python train.py --head_dim=64 --vocab_size=8192 --attn_scale=0.125 --warmup_steps=200
Each number is 500 + 25 x the weight over the matrix's rms, rounded and kept within 0 to 999. Layers, rows and columns count from 0. Numbers have three digits each.

# layer 5 attention key, 256x256, rms 0.0295, rows 157-191, columns 64-127
472549474487469496519465474468482534551524474514562504416468444483506508490473519519508489531532524540475442512489502473520467483426454518493549474499495470507487470513551531512463486483493537
508522474497517491516517511464510528497498505517498489555514459439530479507567514477497553464515457531483503533475496488503538478536510534551489532461476503526455483504514478504463458544529474
430488508501525530541463472506517471466524497491464463499484519527506519481470472567490466487482490480533511501525500520477481534524517496509497532503496513496526529474516521491473461488455433
471518487520516498536509504493501458544492473493530511506489473544484478510528503526481531515506507532475527458499479527530498469489528457503488506535519490521502454509530489480474524522475541
581499498483499517556477506502523511508490449525516511552493539529479531493468447479497520483482456498503483516534519479554500507480500489451493520475479482515483479539531511498509527516552507
488552508467507494483498474506502473515455476498541507518521504494536470554470486512480505508524516527488494515482491511507510466505510479506525519496502517489489485482542513511504503524454524
511480469486481497501507475494474519498478457468529513521531508513533500494453478514506540538494518454492497539500501532512499522520502479547472462474477522506528468477490483474535479500542491
449510524458541514517489482467480532482481510485485517482509484514497522478507441495508501522513526509505523489478522456516523496513502541527482537485495523474475491511526523527495539530546484
461532512506485504522498503480497502526491521444481512457487498480471449459500486494511486494500550482501487468533509489495499500488487529549512502512518506484513507447521533504472474510514500
518522485405456495493508480544471532493499507487450498483482476481483415526506501496511464497537501477495522536536493497500530516460492552499448525491502546490474514499491513505520515538508507
527492525487521458459505510565466508527467477480466479478510483470528503537521498516531475479551511498491523549474487543524477513498474531481521470476495482483527485509513503509536546530459503
470463500493511501489505497476496533473490498500474480472511554511492573493481484493522493503490507451535512511522467485461528524528439456452523505513516502507514546524512473506500484544517463
495463498466455466497473512556513540477520493499464515448492464495458461503494476492509468500486515476513524519508511487495485500523495476497484522503521502490439469497480515547488533518521536
482498507488506500525502480513447505546490526491454519499511474470511512499468484461494482490518475464503471510516507528535504481457530510471493469474515518491525463550414518511523467509515484
531477452512520496488448515519467523499500485485490460508513483521565495473495499489490528532498514502509494509505512455471488508521474473472486498513517498499483511504525560491506472503520501
563478535480507474487469481469482447498502514466506492545475491479486525522527536510472490505503467482512522522468469497517489503527483523517473513455477532479505487503540511514524537517476527
498516502527514547503457525492497482481480478493521523573534533537475495513507507525536481482502504485483467520509519480512516506519506486541477501487487540528497479521478479466481503492538489
499494423451496522497529521489494533501484540479503467496472505489487519481487519507529454497482494523519467529504498488556528517511504483519486480503476485506511499524458493505488517480524485
469503501517527481500499511502487479491467478528535511466501450473507456494502537505491457535475498488535480515533551470478525525473449493535482450512514524496507535480513432515502532513508473
493539541477476464530495528501513520493528492548457477501427523480527480523478542500516540536547506523505512489527485500546492484499529478484480477530519483456458533471517565490459494502511515
485511497498539510484485485476497516423515498469517510530494447568525488499563503458495531486440492516507484529528551499447532529490503481482426489518485479505496486519546462498540467532502517
539501508514549486504513483519534447496464499507477532494473551498497482489461557461495533489515519512515498515489528472503533516506474478485530473491489465525460529465504503508517500540486541
506474518529480521553527532464468528472469491516492520509494451488515466477527472542497490474424520531507498441499544443496504500491510489522465504527509492504506554478505484465509492464490534
501471577534500470527513512518498474497531468538502451520509478454547487521455476476488487516491546463491499508524500492472534492512484484514547513475489525503469502548464506518520503565465520
480503567517467536501470553458502531484491524529501506516532505498516527524491535454497444533532514489516515432492509563458519479483513517536535532515487453472446544498453485504491496512515472
482510544492508548531469498463511524546508538514509474529477484500477471500495535501540509437526475478534512540499522505515538498514473488531489508486536492497513449534501488481504476532495523
510472479487485518489489545484502562498511501469511512502534503478481546483482541544497502458471484507500491534498524491514519502500529481479454537518519491454561493477506518528499479440445511
457519524480482450479509478554503496514472442469536513535480558558528488512535489513510476518474567531522464495510565458488509427502483487510498486465465488491530504510505533498486490493524516
539515480534481486530475509491526512464522474496491475500470484515453528515462501509512544514515446533470498479487493557488506527471519499508461498490507499489500508504505540482513498517473487
519490483508505517473479489453503534490510572462516457469487498512535487472452496559506483533503480457502505505498518529515508498474499544474526499519476479528497548515497495517507524495500564
511474466478539512530486509430496515511498457533564516492521483515466546471531518545519520547516501481525492513485512476484480553510495506461480501513523544502508434485535470489479509495493547
456517500517537513562486438467510544490515542487513490486467452498499484510501483517506502484463447478533518535512506439518509484471506518549563543499455502486590455495482475500483485507485461
534512465507499530477493496530517460471518531512484464515480538511522483480502472552449476485500517507447519447513491485508477476457503494502497480502491494480496529502493449490469490530496485
483474496437523469475439545509485466512504556479475518504462516486503493520505496491490510489529510516449461521469516466507499500530524454497478504526471530546511522487498528505571457481540499
479480478507485489548507490498471483512531541487497534519550504486487501511546497484509502481495496539493492545464541476483495513503529481518485487494476506497472500504547471522513535529491480
# layer 5 attention query, 256x256, rms 0.0294, rows 158-191, columns 64-127
535526486537504486451523525432471481538453541552503492510462493506480476518500529521503453402463497442524486502480510522526518468476504539461479527493441507493503511446438532448466507519547464
489509555473548510521491449506501533519539484430508470512503472473474522461487508493492512437536498591484501554500525476517483495518523472452469448526515548468507568459499483483554465517467486
488565496494502512495507502498465513457562491477482488500517508464535514490469535497465472485501516511517519491428504533477506488512489518504498458499516484475487516465483508452486454501460474
483509495489529474486501490484479485503500522472482513513493494499471470504519521499503484531485530501526460494484496525483495471462502529552512508564513487488491545507498483508490474514506493
489527511501470507497527497517511548503549501514487498456495536501460488493509532489485494507517492523458530497481517474540492483542499505469468484492498540523477518538502501480465482515525507
510485520476471509501511508481520526469523505522492510525493489510461473460516555489549451527466501523517494508521477511471485508428477519505510523510524512492462508509500497495486479507504505
535516476508497507505485493520485508539487509539531490530481508503490498487517488488484485501484523514539439492536525527520504475472516488492545459488519494483503511486496495508514518510519503
500505474539500512494528512533502508507504478524505484519528497491486507506495498513512503534507509492493504504477481495469512460473494489502571495493502498463542501479462515500495527492482497
505486462512503514518482486481449492505528488481462490484492473494520490462523470537462468522496491474518468466519531521522507516506524487513513510541531488525499501537496541494498494519549517
500494466523487494487521508503485480506469472529495483497479456498477454504440488511484516504481538484502483449472496466510503521497500477505499486489473519509521498509488546490534526531531484
483441550463510516500469503502455505484499544482482507470519424489492484484487519527528483480462487515474485501489483521452474482462488535524545513528536525529462513494470469492541496484496484
528486520523520534511519500492478490535537481515456487490483469526501511544490563516501493519483531478467477513517503485478524481492506535496509468568490515507499507530520505530501548512497501
533503477532492513505482515494460490430550494560489440497473431501494491531433502540507461507483528467480511455517467479521491513494444471522512528495522508498514465521505490480499499520478483
490510463503506472437500492509551509497503494536499511482484490494496446475487479500452505474474529516484553497495502479481493479524508479474498529498460526483492487517439444437515492508481529
487521449459530471497542527510493507528488469501545546425510535492523457462556482521447513529529493539509563495518531484473485477535514504470452514448495467502555485544509463462512474505455476
517501469459515500510475507544510516515540533479472476470551570477518530470487484476457470489518472519495493527488497499482524521505504505514482467497523451496454530480482484471514487572485530
534427488520501506477451515481526505531524533521456512549464463496520535473428472524550452531510481531475496530474522487445523515481481464487491534489513513477463474530479493425497513515458495
510519515482495511500515442505485477501479457509473501477469503523509487498502505520574524486553511514519526518457446506499495503458515499508516479488521511492491501473459558511528547512540491
460527476478535507527454462469567510474508500498465533507544551454479521510495495489503478481514465508514509471479552547477527496528486508488529503500488551504445491484511588481542506519512532
483490500503523529505495502495519467528476509466502518458535535525499490506541497487496530534465493485514503499483566476508492495531491510511468526543512506494512521538442517489464515483515477
554494477514488493466484458468493496539531472520512491446522471507525548468503503498556533492478497530515500531476482482522520483503514476519494478517497540502506491542451530520453516474535516
530531519489503492526495505524534448497530523527518508481452492517442503548531467492532497503500460540537449481490428535483541505543480485430479455515550485495462457525519468489515490494459515
531489481499534563478509520484520464485465482450502490484475519497515488481511508505526522472531495527500474492478533458508473548468478504477490519510495467491484508466483507493534525469465521
499483510501471465509496540496506472526521486454475511502531548515488506505519511500571530455474564470501509512509473529481510518473511523473510423491531501454486474513527496484508506485483512
560499519503499521516441470517494477519523460488478515523472489465448512479494470494431518511506543485488481502528457507459485511561516556493474514525502470527460555454486525520526536459486482
492532550485492544481484512529493452510473533504514507537506499448509497465491446512448508472485471493542543544516484527469492478508496492494465522518498503490509506510450505488523509454525492
499509492482507473434529472461552496499476518506452453500483489546554551487484472490538501501469509512495474476511482512457509493445487490529565514469511517500466544541466474503476484432488499
496513488523496512472525512528497494469515517503471483512515492530480516500507469513451511462483495474503500468467482522475504517496501492474484480547482489538482494448492537499548513500492436
474449535501549517495472500532468476487501514446512484498514504481488562494511507485528475495500446506465487473496524522526511518514486427540503492486480513402507529445557491515486481539489457
482489533490539524509530530535472530502502503486552505520531549492506471506519494506531492531555474542530527516499513512465508471476498513513517538507488512547477492492436495511540496507497505
527535495514524521562485476494470488505518494517509512438464508506530546491471525523522469513501492549469530523491494483507500515513510515525509533508462477541485505478508513513469527492565498
508452484506488535439474481498465548483499502452510474517477552500502512480495472458508523466507530510528487519517553554523504494513499488489470487497544464513507478473526496518477472526497534
479543487509482487500430465441520541514544456458467470499477503536459539451536524501485526477539501519493490488507516547483511473488521480556530517474501489477524518563547495508516484555472476
460477499473506486506495492473478514520444512506475527497519554536479442480490465513459462555517557510541505465504496555481519539504517521536509505582483482479497521486511479466500454541492506
# layer 5 attention value, 256x256, rms 0.0419, rows 128-143, columns 64-127
534519537487470498509491469504522510517498500509476492514535508480495496538474530517505477525544521486514519467496454527550464495533489551449506511498529476466504499496486487479484500467524490
463484467512510458535476489471522514444488575499507487467476495491479505484489528512511468461492518457493465509515456478476500494495506530516497518518482501528472502492510522486507504510500484
511501531459497548507469473510475510519486491490486498498500507546464480472535512510456509540484490450495522498527544464513493473458465508445528493527452501497506514501449464514549532518487498
511529513514487475464442558515515431487512517529499503526492489471487502456494513517505506487473490474472533475473506510496498447539511523524442521519489472469443551424492569503460528503497551
510496491481453501472509534477433528476496482499517520502485531516495494462495489502460539519486527472485503458476464495522486487505502504538486524482541522469523546469481493546456490474480529
478480496505513491476562527511529478481487488475492519522498504519485498475486454525519488515501468451544443466520508456552508437487529520516509481474493487496514491497458480529531457517491500
490504527532511522513498521492513506467524533485499493557501497534551501502469468459507511517474416494468528495485498498463512519489499476470521481501487559518494558493493506505517502490504475
489527488519490458495474491509479510453556476489504433526485468476526483483437543503487538522520462512500500499478522523488469490509499515480507453463487570515526499468493453481490510476518478
511508523496520504514513467466530412518519409510500491470520496535493488477475496480478512546435458446466504500542489492517493471472509512505483495522515530490477486554558531515454516508525510
531474489494489474482490472491529493529521530466464473550495503515494502458520441474513562498516501503469542529526498545476534479520489503545426475478455524479568497501497495497452517512452505
528487496514493475514505467518464529505516435493482526525510547498494519461467492523484499519508485503484521504521493490505494446541504495463507493489513517498503487547510507521480542484497501
463535570481463518479542477538460513532478488520489473482509506501475513502512515536527522493456519496502467497520463494507465527508503492455505480461500448519505508491478492490462522496496488
509480450500480461519519536498542519508522494530495493504522516512493510499552499539502506516479512466445497493502509503477453498504466488551491485543496444463527459515504473536456535533473501
510522510506524523546445524530480517481486484536506506504499508520493502450484505474444497482459480517489515518482514535479501452507475518544528522498516541500479508507512531457508456528533444
462544473524532469495541479506497541511516484485491505539451516501518514478472516486511484480495497486489461501467534512500508475549520496518497535533496483457511461495468495491527465521503521
526452482496480498516510518474433550501521460520570528474543514475502481521479525503512501497505513512472464498439484480519536509517433453532502533483524441526480473490502501489578514501496518
# layer 5 attention output (transposed), 256x256, rms 0.0423, rows 128-142, columns 64-127
472530515534482510522494485486521541494514515486512495498522416522509461559476543498520512447494501528491507483540496546490517468511513513472516454524490512497503490505564545486496486482523478
458551479494544467471492502510539519523537477515486467482527525483515513459535498516492467503521501498488531481497552519499521491524493514450488462493456494485500450502495537513536508513491472
518483488427452531497519524478543500554487464472548468505493484483508486524493516513530475501501489509522458506496518506448454526474514496494480540514464521536522505470497538505523526500472514
533487504507561517476497477477528464426478500447517504512436483515510505484475543500474539516526491489525491522496460499498495488505483525452542511462486532492441521502467504485528464503505463
524512485514483532475474481462502500496490447478512490490548432524454527531502513519485526496497508535505456520513526491520489493579505501504532481431468437513514499515472463464494487452499536
509476512492498488487506459551497497532536485529483440535462505508493502482500477448441469500471482508521485518539486522507522505488490461464475498458484479553518441498519518526503505471486505
508464510468541545529546490531528537488497528536486512542523525531471510490489488517505454488467512524490506511498509481517477511505537505469498494478529488507485531500528510500458514468458530
505475506495480486479525535522546487496511500462477487505470513496466511502493463478524521503463512538536494524507490492504507494444531535474543484524511519422446462487500515477486523505515541
517508499485449475452480501475509488505462493555468522526511533495480475476526530495520512460487505482526499526451512464500506518436517511516507510519508504458500473487543473539557579487501524
523498499547489509493494450502518463471523537506505546510525501470502491505465502490529521471552529505528501460547482483508508480478474460515495544460525557513492518514448515493523557477473426
500517497487447515521507511438542518468531475509506481504467442444464538486489518462490493497467527479508495539494517491489508515420500521511514502560450479490481486542496543517498492468511511
525492508519504504519494486483474479566476463515472511485530477473540530521499518492506467493442493501516467487516530520473475476532491498481478511556529495503512480521503497475524510508478448
520506469468389494526463492521478507477493480487515513427475488500558490494466535513524500504507446470529505490505517529529517493487494562481458503489538506509495493520488543478519479525514504
508534469509502508522487517547540519464424541474469452535537504478493494495513490484530487494485498478509481448515534471545443482481526463498494509490477525503494524442516491514510485502446510
510546512503513484555466486522467532519521502504515507469565521448467484457514529438469493493499466498557511521503473433503507499532499514460520553518504518547523479493503467507506494468495506